Weights of a small GPT-style language model, trained from scratch on English Wikipedia.
Size: 10 layers, width 576, 9 heads of 64, vocabulary 8192, 52.6M parameters.
Architecture: embeddings untied during training, gated attention.
Training: a variant of Adam for these matrices, 1039M tokens.
Each number is 128 + 24 x the weight over the matrix's rms, rounded and kept within 0 to 255. Layers, rows and columns count from 0. Numbers have three digits each.

# layer 5 attention output, 576x576, rms 0.0478, rows 0-191, columns 216-287
122119143174171124132122127163124157139149122115135129122153114175122100128120159143133146119148155112107143114146161130102111144127134105124160129108170128140067167107135160134146105125121147095159131143119071138127
129138144136116148124132119160148123083128128112101138143123112112141137121126118119132109107144162162126134123122129134088115109134154139062100138106132127115142152114148123090055114098122156144083137146115107126128
132143121141161151100091143128116126142131114129122137054154099160119142138109155133145144124134127159141109152119095121116044139144088153197126117078146137159124090073122138121116119144127085123112144082150174135137
110166132107140104097139139119122098136098132117125128142144150119160126133122137147111120167136153163121096146146154125133155096123145156105158125104177148129105093115127092141184140077110142082148118164130206135143
127089136158096125151133133106128126121161106099145112146143134097107128135140116143106120129131114117152076156120123137176113144105122129151155098074133153145051107125118132104109164135126098147152151160136141081174
128159138179132097104113105094126149169134113122150134114112133160115153148149116119120135119106131130126120143102155096102204139129123066150119127151112157088111133100135099149171142178116155177091146130111134162136
141123152129168078121131169152163162111170142131197139139085119169141142163141120106134147109082139100133123096127115129140161099128092100139113117093149143135163152129082165124143117091072162153136118106142092145133
140132118122134124128128093127113119139124153113109120116101120163134124149107099150122099115093109146118098113125125114119220129124173112076093204147124148135086120065164179157139099098142121129181100136146131129056
166098149086122111149114141120119151132156164130141119156127123116145110081120110105095155143149148116133121114149160130151123128167120104141126130119163194142112188129112150120119120147119081147172147111051117116120
151112132151144134135136172112139164107134135103168133128132132107166129120145142130104145112134106126117121119148127122119141131124159106155126153114086144169166113107107074157052135120093106157106155111081085136173
149159133132133127113123111142142091090118142171139127095130141124112146112144119138132122113138117136131134118115161139161175149145163133143131088111096153154118101159099082099142177117123096157149136169134133136113
106121108131108103136119137169117160095088082143126152167110116149113121138128163095145126163148101116159149147157137134135121142106092060131094171094143091097128096140158120127132142130155145062082131097100151101105
146118131133153113151121096150101081129121113186132117084150170121156140150131152117116149098164197119131132127179129154150148096091123112140155106114133125102101101158118108132134096123124083131100159136129176120078
115141115126153118114135137113104118136110115156147136127117108121164097135135189131134110145159180155079148110132204096121160151141130173095141128106153126127136132132109114127135162100169148085128115152111119131143
141136150167082130118126144106132095126142095129151118116132143116136136143133111151161155115131142138133131148142107140068155105111128113109104137126109127149186096105176148133193146142118133092143123147120113114078
106143140124134127162130129075121125116126136117129157145131105110096129115117109098110111133137138118134145116130146114123126126131102128143134133120135121121128132123100125122133131122133121124127142109123137123148
098156116175111143132119123125128153145093150161086113106168160092155093126135132147138112143159142158123145122136106141126168136113142127113127129086131108106135102108148122090153099110128137124168124132105112110135
111103113176173122122119123102131137116136128191154130133099130136151117132102117158142151139140149147156110126168113157149072150117146093145183105109089121138106158138122125156136144097071108170126169110150116130185
174118135080118090118133093130091135151122152107182137082163126170142175163133108129106136148111097108116127132115150107132108123129167108143102161092152178105102090092102117135107132106120148087101115120119088112116
133125142146111127126091139115123111160127139157124109090120128116137115114132126128138141138189142121137123115142100135165134141129120155122144150183120147118135093076102112156158124097135110126179148168138116093098
147129117140138148151154105135140139109142102147131130101092117103086108113145142124154151123133161128123101128124123142064134127075114127104123094148166141137171122113105141145173116154150101132151132138137141101173
106127153131135111108116110152134132120117109125135126130125122122132142126141161124119126134139106141152148126129102123132128138173117116081118102117151122133093072152100123145195136145084160166089110132099127096155
100128134152146174157126121133160150101125146150151137134137098181142094113110109113128120117106131127134127157120120142130144140141135134154125120137153098120102122091093114145099121154102084132121095145126104120151
124125151086106146117133146149140134120138129130094136108148134104138113117133103146137126124109171136137122117129149125121150106168070138076138204196086153157140096101084131132140100097152105144147168142080119119104
122088097120124144152115129164132143124121119111116131134125142109113116094138136114105133145106153094134120141131160146111143091095155159128141111167133113125106122149152144121132108140105129152119143104100143120082
139138138139159137124122127087100130158124137127154107176096104155136140122128125124147143116131071144127131114133113166143145146131083108117128124102098121177119121139115149112153040117163133099143120120198123159110
117134145108124114132105134133144102146174157097110175130156125111144126080103114151115140148125144132105138106135101142155123130135146104139081154129148142117129149123154140154109144059165141133039170136096114151141
114152130113127127130116131146145118140149133136139112153176158115092115099108104141082130148135112160151111176132117144107135107147115103082078083151167102105127107082108130116102125102130130131116103146115192132126
104177137167104126104150144144135131147054116152116145113128145113142160166157147172129133116118103163077153137112135097169157143125147086127092180165152133115124132111095087189045110145158143133136130102122077124156
131097120108131113129124133134121106128113114140125127130105124110142141124136133117120132126106119127127141139123095108107147131080088123129103138143092111144101122116051169152108122114111138148121126139124118146083
131143122137112151144118141125134101090108106118077134108137112107144103104096114138129120122163123151102113135140150132160120134139082120102176137167170128157136155147117094112127137164120105196115102142173118149162
113130121157059156126132130061111140112089112100063129114134161080139115114104121124067105111097112114169150157128124129152098079081122079093159112107138095140153126136107156092112131107113150143142142101085158134113
134119130180091093133115141122129122132127128167105100152088128066131109100124108142095147103103120198103120121139136158130132108136106153132100119083134171153158119178116141152143129159124103176125108116098171161147
132118081087115134120112120114151112122133138108092090147135123122114128123178128163123095142076170118145114091120168129137126160135131145112135179159080188120130144126069116133087143110132134109074120158136104172123
129147164149107116120145140141102133125133138120118133130138135174131119131122130133114121122154074103121134133125110131132144138140078084072133126097110172180079112125089147141050127159097147110117170170119142113118
119150156077162127135130126106124145137139111144145111112113137141130122132152113139126119118117157107125117136141131127143089153085152150113118173159063151136130139157132171163100144132061121113139162155103150140129
118121125115163127113191185153146112150057132112128139155143156163138151154164138153107109142160122200129076165096091129158104141129137098141106140140124075156137161142117128128135092149104113148130121144154147176065
132138118130132123113146138152128120157112117139116134121148133117155130122119126154138117110122133098144171151131151132097130106142136134129098127131126144089135145087128097095134184148141168136153156119142114122139
126141141164125112119132120097133127137120131096171141106140099135145126143135109121123151143142121097125144132121119129175187101141142180089118034117077167128103156159119120146107123113148096086123102145134155098176
120115086068084137146114142130119115105111080111105122116169178111122135100121137145098099129166186124128138129114169136137155063177154184158139108126128097150146081156129141144089140161115151114146135120083136112137
127124138163165144146132149129137100129130134140147134126141113204129122162126092136141148121118111149131100142137145136125158119112119106118104139137167134135111062068112101131095118108105131130065088090100134140156
134119113085132131141130125094123173129109143148152093174133150137141142115135129180103072121113162109160118170105162145148125135125178159165131186091094145144094139144142095136163132133133113132116107126173135107081
124115091127135134122120091151135153122159106132131109173125116110145119129110129094126128127122122121136108106137149123134143113136128129125129136109131129151127136147080158159156158167142142145149123090102123160135
098128153102113110125121147134095108110172165142109154192097119121141114138094129141101120119103174183093144119136181125115147129156140140140131119093118094126135109086104148113109131127152114115123157066112165121139
127109134088120138143086112070143136113107112121082120121110149087121149109134139108123142153167120142141117108153130140117189133144124153158095113115099193119118087152119181097138092157119081120105095089133099113161
133173105110125125148107099122186126126089148151131113151168140114111128098125130174077119080088120079113128129094168157111170105097151134110119101134104073134112107118144076150110120160178077115113164037125135150090
099100119127160131126145104121118138148128109085145126102135106220109120143115139113101108186105128149105152164137169116129157111121125148145105126138151166092116105109134123103123136164109105148111126075114095110193
131115149115119145120130131116140123117134125117150124107121121130113121133124112125115118133116156135131186159115171118148112097157131137131056150133076144196126113138115159099078165133116139168136097099097132126159
147115107092129124108107131153139117132073098115159152123079159151105127138130146115135094157187131136148107191152082145136152104091119141135112163130135113124145152180142113113111111153151157119127137152145134128143
109154150110117049113131093097158098167108111056104094140143143153119131134120129114124122111133124108119147167083155123098143080140116134068095151130170117129059127150124172124117169133147108165101104102065157148163
124139113148163102102128096112123131162115115133167118131097120116128105125100139117120125131142136171124142139129125109132112120118151141176120135133077084108104120155129133132081157113127145152115197088159094134124
101120164111144158132146161144116137090133092124140175126111113118154116127127131088160156123148136088097117152127133118105116121092106117121115155095140136166127152121135123169120120101143076146147160146123116167121
157132131098125135137133127131149135128128105119132149142152143118129137130125131110131141132132135136130094154140122122146104151151110139141084089127146146096121120128107174128178141153132150155160130114125095137098
162117165103124143149116103154112099138130119143140122114134105154117099129124121117171124118116111133123122131121110133138138133117109082139069130135135154155075108128139130186144128102095113076134110126127067157095
099121149156141128136115129164124144175161130131153126131103077119128088129122119114153148130124131133122122131151103140119179148121139143103126137122141116104121086110168115150112088085114138122094118147076128117142
126128149117138147114124127190138110133139147119140136163141121141113117124123126106160162145061131143108096135123139084090146116189145131128102130132174101125165098142118120142150100082160151111146106134111068155116
133107119167056119156090169127149143132157131127072083173191130160136094122139114169111122094135124155110103096104115143147142138173123126168111132110138095142141141133108164142165079175126105155117147139133167105110
123104117102094128122182112109127182129087116149141133119175138139144145117151154143132157120121156147120114130138161115109098105157127099136094118144139108140128098141140154152111169148135124112160113171123118120139
109152142118114133114102140123132157108090074156149136116105127050111106103138153154091131153118113165141106140127177134111154108159081089122167105128150142152078126182115109156127127133150117142167163084100128128084
118137110084128124141109131114130096108129133082135113091121120171117113121108124138100117136182152118114087086122171136145129122143105142174143153145119136149168169137135124159136149100166081137148101139071174099173
136117141106136096125143115148170119132160111112147098142132131119109135133141135155136148131134098119151106130127140131134121147100137104171109136173165132155130122116087079102144127117103128105138094141178154111087
124147140154104130114126109121138118118103094121103125142138133133096099107132104147134148146123159129127133134130151145106100129098089087112115101088111141165120112125152092132109112155115123114104067110126104096137
144137135166159098147143089118118115124117131159118138103093112081176133126132143117135144120104104136134148126106083128101125147135132114135116122176095140169115166142140067140119142162106113147149121144148138149134
125103094088159142128169141130101101099111131123155133136118095126112165135105119102093101127150165107136136106122165100146092119187147148174144163096081126137105080144157133165140097184153155126141139115119125131133
122142136121138121148128136155107124097136180143079142135133147100113133156115117157083108129138141153128129112123189142125170133151134142143133131121114146140103174129174155106175150135091101136170093128088112169135
127154121084065102090139121101128096099150110081092188101137151087129092097064103146132093101139141124146104166129185102105161161135147137129106110171112127150121156140180119168117126103140107035138152138147163131114
139086123108124124131134106103148148129167102096119119116165121114116151101146144154130134132120113108103127110124173130125145127115165145174135089160163198111120162144122101128132177132097111073098163117143129162137
124149117159160114134143113099135116172132157091125155138131079157131113159101119116142123148161118134116145134093138114124126161121148125070114124141120107156099114123075120198089141150146111124155111120096100135168
137107140132107115112169149119133139103099113117135126138144118140100118168126142133100137146138102139139116175124108121124158078144084153126142123157125115156125129147146144107110129122091098132153157148124128149133
115116136150118132139122132135166153127131107146123107124137155102132102112126128148137121106115139064151121145124102129118189146073121117110059137126167112105100066112127156149097126147088151107124111084172187131147
129126119099134128145130153151121144090087122127132117119125136143100140130129133142163109103131144176148097111114178150163127138166197144090123139144146148123145159159121107188177089163102151112108104099108143157121
121091146118094127139122146119144154163149142113148114174165128124114099126124102122121149179089145116135126119121119120103146122113100104148090124101135115102139127152164126127118087121190096155119106107179128089085
094071144135131170138131140107118135162098092115111148110126099145146112100133142088148101142149137154132144171105173124141126102098093145106191112112185098146150129116136159124158107168125131122106138139128106112124
137134104149160118071116125096113125130107110146174115110133175131147191133101152133149144129146121180184160141133134137100184131129183158082117180150102111088104126169194136119102090150158155130156144143150096167181
116132154098104137116103131115142144126129090124127100149149143153137154124141117144118115126139142144162151156083143130155162124076140137132175129170134150118100109154127107131096123133091138092147152061189127123157
132136107133056118099148157140121118120099122095123145140126144149134119140108113123106122120140129108144115155139110114143125141151107154142182130175091171143126152149117107132106111137111143092098103156132153129183
114158128161148163142141130138132103133130164140113111129155153100134138104094114130127133130121154134096129139113142136064159083086159091121110134166115104103114113136169104064097125149089117127159186127167121123180
149124134119134123136120122137134144161151131119152109119108155142129127112134144121103099125084097110109141111130089100065164134121156147143118112145110123193141129132119170190125159179151099117084149139103168084125
123109150119147146139123146151107151134135103146134097140141130101137119111129154125115119141094101107101181156141105131095132124153105126136123143124072124165180146145142123127140127097122143112112093096133110138153
131118135156116089121117129105104119140115101141136129082082156076114117109173140123152152139108112149111107135165147130142109118111107089160127138116119066129056142099133147109177151149143113103141118090104130117090
102157132113118157123126149128103130137084106138078145095107131142150115148130133118134138131153171135134134133135125149137081142113142034134110096089140120128179129119115098120207207100119137154150128118134127134130
090157172096175134125094123099186137154144138120185136137099111141139116136116120096132123136168115133124139126115071138137159142143088191104132173141108097121185166140142116127180124131116146052104133112093132158123
116144105138143120152160113143140138113108140109159146108124086155174118132121109130136161116169164138150104155119122127114118159137111156129125126160124181122148157107067147090103130104115135193130168171139088118138
130158145159166132136123138099126152157132098137146111151121123169109136116121135122123112105117133140143153122115151130161122121124108115121113069124147117136129094078143176146124129186172165131131094112133137082121
139133112103137154127115114154121134150109138163111108130162123102120099146121123151131106146143151146107115170115072135142099130123127088130074151147120121099152130119101114140164164159100127146148087117128141149101
130123138137086131137137143151126113107159172153081102174101135098120141108121131135121129151130089131112111139135073133099177118122164170103152122048115139129123125145110102143171128168143149148089120139128119129145
110150106146143129138159123165121134160126154131140093150125131129124123143129151142145130113103086130103132130151124110149120090174180166117117128098132135154158089120170143122078112100153118132144160102129142105094
148091109099142144149139123157152123084112137073117155137143126183115122130134140107123147122115097149098115141125115141115144115127149104154163079094127144102098144132135124084174127128110122118128139066145138138072
142097170131049183134094116175142138114138153116131166165133132046178112122094091120153124133102148096104166120082130116092115142126123153167165133130131147139150143146114138126102131110121131132090125123136132141069
161082131078062124148102180093126174107132125143106130142107120094135112160136134094147155105100153170122140130137146156154116111215167128156144133145119145129114158145127156072175169157112172132174097138161143121099
098162122087076149092138137115180127097153097120045134078161123066124166154103104123149106170193161101180113112135074115158132100159134099125100119091125142164096137152124137147139125105166147138130117175130113142121
142126155125134109123077151130142132135167113148143124104096138098137134174147143132124113137133160138158102122136158120125098137137144082125139120146119170144190168095120152127175114134165155132141102115097128096102
118106136116117124104141107189121143127161125124119103096101135132126161111122153127144127145149089087140141092103096110110103133154131141096086123145132137116137127123097118126147123133070171088036110136135164137093
129129154140121155135123198077123107093127114124149130091117086112126117105143122101147089124164109122137079129146098117085139130122102159154079104143120131127100118081130116149109072150135127101123131115108086120121
130127087120134121146141125118108135132131123119142115071123102141154134132133151146089114141123153129110113121109155122126096141149133125082097174160141155127125135155116153150125111120072106158105135115158140158129
125150124155120157136124085127112126120120131140111139107125145147099135154130140118121154144123156126114119107140153131140127159132140169110092169102114119099126131149117104164125098098128115105131105132184141139111
106110144133148132131119121116105133163132156118132101142083097134149097131122153121134131127141117145124131098118126146124102157128142110087138152120178128127194089103092111070138097129103168150139129148136118131113
124161082150174160136117124109114130150190104119185149143110090140108148154132115097144134071147128108138108147116118117118147126129148127102152093107100136136163156148172145169135108095125123094118153092130114087141
118144140131128135105129132131137130098147116128161156117139110144121127114120129113141147125136112106133161126143089120149146106101117092130141176156092123114168141120173123173113119076130110064106107146140161095134
172132132072108127127113145088156136095161100146104108143095144111151124096141106129121101130156142141143120157149137138079130115156112138116125131160093030151140127122097084084157154155126116074115119074159132127079
087118155124141140117121138124123169097131121120150132170112135107132149120101136116117114103130087128149107130132102128131126094108166156113176162138130114108147133174113162136115111100139098178191071085094123147134
145135136148164148135095178123153130123142159114139147107132117115096115135123129122114137146149166093136147105132147150131066159088155120105160133093130160162112161125142161133155179143158143117147132144147110081131
132117160079160118130105151123152125110160129108104082107117131154104105112191115128126114178158147136123140090118153132139143093142127159136104136164107128153139101149110144140122122170196100116132126153107135124140
140146060138136123119137128084138102136131159113126085170155111150116128101136120126113094138150163150154111129126138108119096094099104082133086096112103089127161151196127099124243123130182145150118094120243142140077
125101117120147112121137140171127140161148182076131099188149135184057153106116067121108113093131137206109104157109113104156183092125118141133131155102084092172112135154132178113132134144106149157161107157112172133169
128113121124097102135158138131128134109085108102139134119137151140119130120128111119127111140139143128138112155133146115198101150158110105125088137112122168104080103119145102134122120117135129131142104116151126111142
164146119098123122108133154111125106137146096126165131140117118150114121155134112091158141151107159109141111167146139150095073079119117151146130133128158159142123151158122121146089134097143122116081086109087099135165
106125137136131131117125125113120137139118121103149145168135137121137146146132118123113154141129117133144125122116130150105142114125125109116110139077155127141126172091149080116167135201146175147168109146134133099117
139148089150120135127159123122131100121150106122127109099123130159143152163110132124169132115125126115121150132120104119109129145140107138103132133116147131135077165194109171145091075148140175164116122140134043136120
159113132149137091116118153082152123107130132174196109157128143128115134144170144139122123141086119182132137136180163148139114107163115161162126125118135135158127125129101134128131119187156097102120093086121098145146
157120150085092127137108149110159122136123132123098142121124135151143101091123122157109126129120128110117151115125168126125107148141170126164126144127116119123095173127054097091150135126114113116145082149119127108152
083155149172139133108109128098099125148085132116188143123117105122166128147132131142142167157163120132120152129134096149097168146152093171168127141143119142138175149132095116142153107086131105092156098098160117082146
144112159131129131101124093160131132151099167136131126149125107126111134123151097117110156131118151138104131086126104135093168107129141131127134129131097122135188111126124140175147109124125122142134125116136175107134
115152096119166128119139126136120138161071134115139154146125164084124132137129147145125131145122122119146139108139131148078137119120137122119148157082123173151081160106088135114084156122175152144137138144169123151118
145140172111096132141142144143134115120135164126097141099104097120140129159132112141145155126111084096128140132129096133079236124159098082078094154177172124091120125108139143120108166214113124152134175096128089123137
087134093091163119131130129141103085136115126103132151102139111205124099173127147150113125110137127106132109115130156129124105125140090109096143087143151100127069146098118185126125078103082183136076191174162137102116
161120115154164109130143115102123134149100153167118139156128138125111132157151134115121153137109105133115145118151153148083099148162120126109111048125121121135139102175147136158121122164140181087192101127107101152142
126133115102199124126113160041150156135116139122228159138132100111096116136125121124124149097159126132145143150145132143151136115142135095118116167081081128136140152092116115080128111162080170140138101104135156146110
130153130153132100105145162117132121136087108163154109133089102128131104100140171178144118162096128125105125105127131136091075140086098166165081154158127104105129090102168118136038146095183088107125094108111123142160
114113139111159109138142102061137116129195163130108101164137112137164112128122119143111112120139093134124171137107168122133128121130110132105141128136076119134120094123190158149102118066112133135086135148120109133143
136113132088127148142138136079144097134112131125137152126094109114124137118111110141115128130143155100177109120102139113106126147152114064092132130097135110152163123132160133159129128150151087070116133119161157135158
154122106143104147178129129141131132131138137116126152107159109146144164149119096119133126102114118114092125116090116117107148112102110116147131133145109123132120186121156150148174072129119135065118090113136121112107
134125132135145096134147134169102132126146139085167163129129112141139118132111093120145125142138129137119158101146111146152147151136113093133170152137177152110141137128081125107131122140144131149115124152110150124155
133157128135122113104133144142103103109181110128116142119123118143139103091109121125124094105142090145109124156111068142098105147145083126104146085131117160189145109123106206156106142120138157057162100156131166119119
157091138120117183172133174131110109113141090130108179071145148145134115164113124105162141093169094099131090150111129135182163136080132144106146121113147164130102113131129115137110121157113147123096139151148137146188
119128110142169151125128138150139126126135139106124141104122114140130143110154135086130113115129137143154134111126165108120162128189078147143140107133117125095090137090109095154098135113158072123159123122168084122101
088151160088090122141113134088124112136151136096139114105161127118128101103130111107089111155126083097129145088121155126147158123132141099133078127149152090090143109190112152115071163155084124196158141138119143156131
137135132106112130148115128155138139141068096104113167117117130151128154177115151152128117097179101134180137134133095134133138129094116124122095154152108166121098121125123135124111140140128120142107115184132112139173
128120120112115128132142133177132119091117118121069139132132142111110107141134131115118131125089136156125155122149151133092135158134138130100171158152142121119149184119153125119140121115127139082152127165077125133091
104121112164131137117112127131114125136111140119124119108137120134123144127146116141128123124148145128129129123127153142119143103187164129106157153134096166163158113163056099113099083103107104128099179117134155149067
166120115072131092135146123131130109089110177118092126123139137155134161124144115112134137141121166144135087113144174130101119114126147119116122145136115128110148178167140111126084111075163133130140098118093145205111
175128101143090130120133132140126122107148124109107129107113153134141134148117106108125094125130132091126141123107149118161130161085182091107124187150175103156067189078127110119134078156124126090176117108134107134134
123164156137142130120150086133102121128109127164121127092151083144111120117088136148151137106157175123141197147134169115147166132166126107083112126154130170122129064172166121109186154095149158126070152126092119112055
136135138128141165156104167135174130105084143125143106175118149134147109089136170152114081119119123094166092114131115142134112141152115124122153107140154122128124090165108104145111138134118148129140112127115167146156
134099121166116136142108123181143146140167169106113140130114128137148115108132145104122130132130148158103117097150110138132127155114134158106103108106076130111124070067124135102143118106121128088138129135121119138149
111122137080172121143094120117145123104128136158075140134140118135149131106139121131117127145166115202140106117126147118086130132121135133157153066128130106099151152103196127122161071152160107189103104120167120136119
133164123130110129122137108161152115124128150107154120136122126128159149120123117115107120109149129068163120148132109119185065128086075131140122096141101091123163132120171145099195119104126124117178129125129167126140
102116133119096122129140106112124148103123182103108129133123136132119133153134110165126132121100085142119131116105116135133187121115128111137107124178106051145115163179105151176165154095121145114172123114158095102181
198167164175087157086125083123065125140167109130181136145103135133153182166086147109153150095119161152068121109178157178101143146170120096126142140174181144152160128114095127151127126143138167131155096139111131171112
130097147066104164154116143154129153121124119141105118089136140143093140083115107133140110140091141152139120130138086157115122121132129137125115093134106117156146119125102124111174121143109139086113126077140109120092
129125123105115121146111116127124147118152139138154129108102134119131131142137119123115136136135130124123104113143096111147116108135121135132121082164118112129138090116082124162102141133146104128136126092055121185139
108141152115147138122154144093125152116144116142177115126161125082153123084138123134116136148094133106127088112123132129109117112094136090074115099139144186180091139108129147087134064186157107163118158153139132124115
077115126082181136137134136123128069148107122152150145154112127129141097114119148116152116141139142106136136086131152141135118160099158131116142106112104113127127118156102143113125133156096119147125106144096143132159
116087135169120130115118126125131130116124099123082136156126156092110115109123127113153100162142116117126170129133089126136097131123170139098147159095141083119110139138150129141113145123141136155167123172155158110114
146142135106147128143134146125101115194103098084133145129144109129101146158118106126088105122114133093152149118108063121147155129101128128157148172127109156158115118163133170186154124097170116149162111128143132148125
113131174043162122115128146119132131119138144116137157141121111137135134125119099100112140154107128103107117133142167120118142127174150131112102135138156071107131106099098136123189160150123152148116112132144096080084
119124132085084123096099146188067125174114104092090138139126160151150140130115160091151117125116179157141124127143124102145136103103160141147182120146105120137149115125149144121139106145122137155148125143147120156123
132201144149123110088118119165155143146171145088101138136163134166124119152132105146122125122095129145106118100115109070180108103140085135163109101120130113142102080120142195105096134155133102096137170113083173177135
136140119147118180134186104056066147097101123141143173143143162080141141115047103146137106147083122161126157212138131138173117099119092135123145134172161103125168115099139116133104150130142125124160109105137136116100
121156100136148131143164117095145132114106111166121117139120128139143110127129124167187135111139134148123125172122122147095114107135131122124088096123096096113081153130108121075122136086118136101111116119129129138143
130148108127123079111145094127145121126117114146144053131122143095133165139160126131150122146069148180130121117110127099142092104081094126092125133129144185185062136086139099132030119137164154089141165128116150094151
114142124084137132106133136108132135166116137116059137130136143177124111153123138124136113162121141132123134106104184131140137112100135110158164156086091145134159157133109122171076088171130120134071152140146177170108
142085097121118095107140122178135120121063130113102135118110144114136152116128108096130091157151144122121120155114175097134098113108127171134117132098134082146121128148082147141120124147133126096138157145123150151145
097122130098082135136176133120130125149105134110111110120145145123144121109119095097127141112118146109095161121125157108165088126119082112139131155113145145090107138154096139128129124104160184116127116161097093116145
118124112099125126137121129147127144145111098175111125140116098101122099117097135160148070112172132155168100148133127114090100089092154108126120131144131109128166186154072102141130136106114136161121108136125162141104
140165136055142107135114138119190123123133139126111140102107146125095143138123152103105099088104164096113105145070194125131076149127119118115085149125139140112109111088087142124148071106131099178128124131086122139119
130128142142129109097119135110125125100173151147163129150090108136172124100114144107132141136131085138124126102203080113148074117106130095103089104131189143099124114109110140114088118118107152146073138149154120149134
137130130134114138145111131137128110129140163124139109120128141101114131122132126141106120124086103124125172113112102124155089141128166131129184121149122033141122096125111136147169140219077126127112113121089137152101
125098174129148116170160112112108138115114164119116139114110130120106145115099129125161148129173157092124161103130113162172105136082134121147132058102115130130079122144124133150153143126140157112114099094103149095143
143105108116128136141121146119110122126112111151156091118123143103136136105128124111125120136160141145153140124144123150142157120181132120183129157141078144123161100127121171133086111053148126142124138190115126115048
110127124163117119127138134168135130179125153139147130141110122128138103121111159130113162105149121158111157146121101144111157151214153145148141139137099139156111076105080139100080084150134146118150114141141130123120
110151167149146154144118170135085129087091114155158126119092129190089144152142140138128128072146119071140179167137072166140130091150125112113161113130143144139191115125093095148170119140106149127148125109143110121150
153135095111147126158112127110103167101145145136163126144138151118161139139143135099129129112116113144115161135142130121166148119141144137119120181076116118079143137149117165129136129142122130149086134104181080152095
148105107108071133138135154122132132107129153124060175134150169059086121144108107138116079118111142116133088147131125117119136167141154150161128075167094129109120128084159115108107133180100114174129129145175152146127
126133106152123117145120113118142096109112104134114142154137114123140111148120142111136113105138088139105136131119055119096134138159127162144121134111187131146091131099119108117094142136117098197117154138099102099183
124136125109140117136082117125128156121164100101105158109163155104121099115134147130117125137144147135123151077102118103105107183178146089129085106164132125108100123145144147093131148091141137133158090136151099157124
137113142094151180176129165061087131134144113164102115095116097120141166089131098104158163118068165086142128103152174140121106116120101122100145106103142137089089108124109166135156131118136135148094157117127147132154
122113118110152133118123117117095159133170147138170150104105111136152137138129111107108128151103134098099138088147156121115087096114125060144116145126137146134137152125100110162163145145152145185105190105142113186131
144111150108117127117120130111121103124121126114115150171133132139150142149117127122149132122132164123136126107131185142114107110129077096106178107099119125166137094185122093106080104124093100143134156084122120152090
122134146154126146145121146120147125086102116109104142134145103163123140159138105141160143102157113073083126143096139118164098130176124149120130106112123116089141128118179126128146123148121124148071120076112114132119
152124124136162132127143104097146143172125082132167148112143125123127114118164129082128146149169142108108164134124113128112085175148126071159132117184122124103114078111144120096128126157146128122101129143110074154155
140142147142155111161134138162129132142120096152160118093115126177126114146118147137148080127121164083127135120092087151069156135149143128124130164164116134094176165176084156131095139152144124113117136157093111076114
128111176159104100119112148138109146133135127112104117142124145116107131151151100140124131157081154114114136119119118124130094100157144131036138138085156153110135172161128143125132088147176096137124110106073114161100
099124092151155138133127124144175139123129155139123124118146130150137100092120164154125107137107181149088145146139095113124136117191120142170148126124154119112104108128074111103167141079162132120136132148097107111159
101133132131116133135124139086118128092126113108134191125119143100141149155102102114112130124145094115135104132127135126138102105110117121157142118114123086147125165136149088132138166124074085123133111145127143130097
113138173129176111117117149095115182130156131147190139125127147139091135104150141139123120142140154163122094147170117174126148114137105121080165125115110145122158157093164166090125138154115092108125161124129109155112
121125165127125134161139115095139153093136146111107121128151123109141140182127138152125135110124130132101101105151154137103135108138114128099124096113145083159130119092076129108106158140151129112105060120129156127104
120115144152183120100138173084111152128142114144161149106120101125155144132094191146128120149168149124192142125198099100161117061134134086125100122125125108136172113137117128099086133147166131131143105150129113125122
131134122124075096124136111156146101091177160110091136174141116076132145132130093128095144142104081077137137117134044111107140142117156115095111175078123117101102113080145055120145177165152177099123092165102097150129
139113127118128113144113117088141154107125107140138147106107127115126112141124123110117120118134165095108136120141153131152134121098128124071119103146069075166133104103122137078113116158120147100093124126142154163134
127134128081133127124105132152108164137131118131114134159151120161130111127126125139127114137112119139111132111139192138128107124203134050150161148140125136129136168135130117091103148128117140130137141113134120121113
125150123127141084139134158118119139110152085131122117142141127144120160151144124133140107143151154107136127116139162129145147127171128141112150126157157137158099114094100126133091073118097129160122128155162112117149
124106129147110141146138133137131132112111148122095150167144117137099130104122149096121122137107086108157117109137131126116136113113149132067077096155126133140135140084112132079088110130168130134142137146143126093154
139118157132149136149141122123103135145136114090122115118115122083131147123131123090125142137191082100121153115143115128120088148105110140103127118163151139134143135067093150114104128164174134136114115130127168062092
125084086109144151162125119110125114146105118102124139131119118097128135113133132117111135130137127073140064100127072147148170145168090100107112121097104134144144109132094140103153078139122150122123106116132111142114
134122153123131121132146128090111134111139085136098097126139125105143135148133137160163119124144121120146105135149119133140141120080132129067117129089118119136071094146089141138123141174149046076123147165156162103150
140111139105126130122149113092128114108136151127104127089135111119118093148110145127126088126141129111109128119135105132129148153136143083156126119138141147120084170133133096146158111121141132119139101132159137097127
160119162076099118129114131135138118135135135141081119139132153112108130135135108113136114140072131126131114153129127128138087162144127135149129154158120168172094121108143139090085061115115160095134108052081087103155
123126099171125107117136089131141098135104114107113123141125114129150128140119146124136125124140127106127096153125139113129163107126113131126096116160132134083128146178140118093116101109059142071120040098141140124121
150131130118121151123130140213127129138102141124128135156127120131121113143130113116107115126086144128121137110128127138111135133112108163146080121124134068115202132091162108120112142134106095127099114152116140163108
121135148212107157101140122109105123116117131128119160153123179163109122133140090155149140127164124174125109111129172158112134112128125156109125140133101120138121156102097098132128137085112122149125135101124093120112
119139100128160119110150121169143127168111124128174127154123121139112106125128125151130127121115128134134121122129111133121154133084161106120172158081105051149101102200133138098075092116173133168064119174078120087120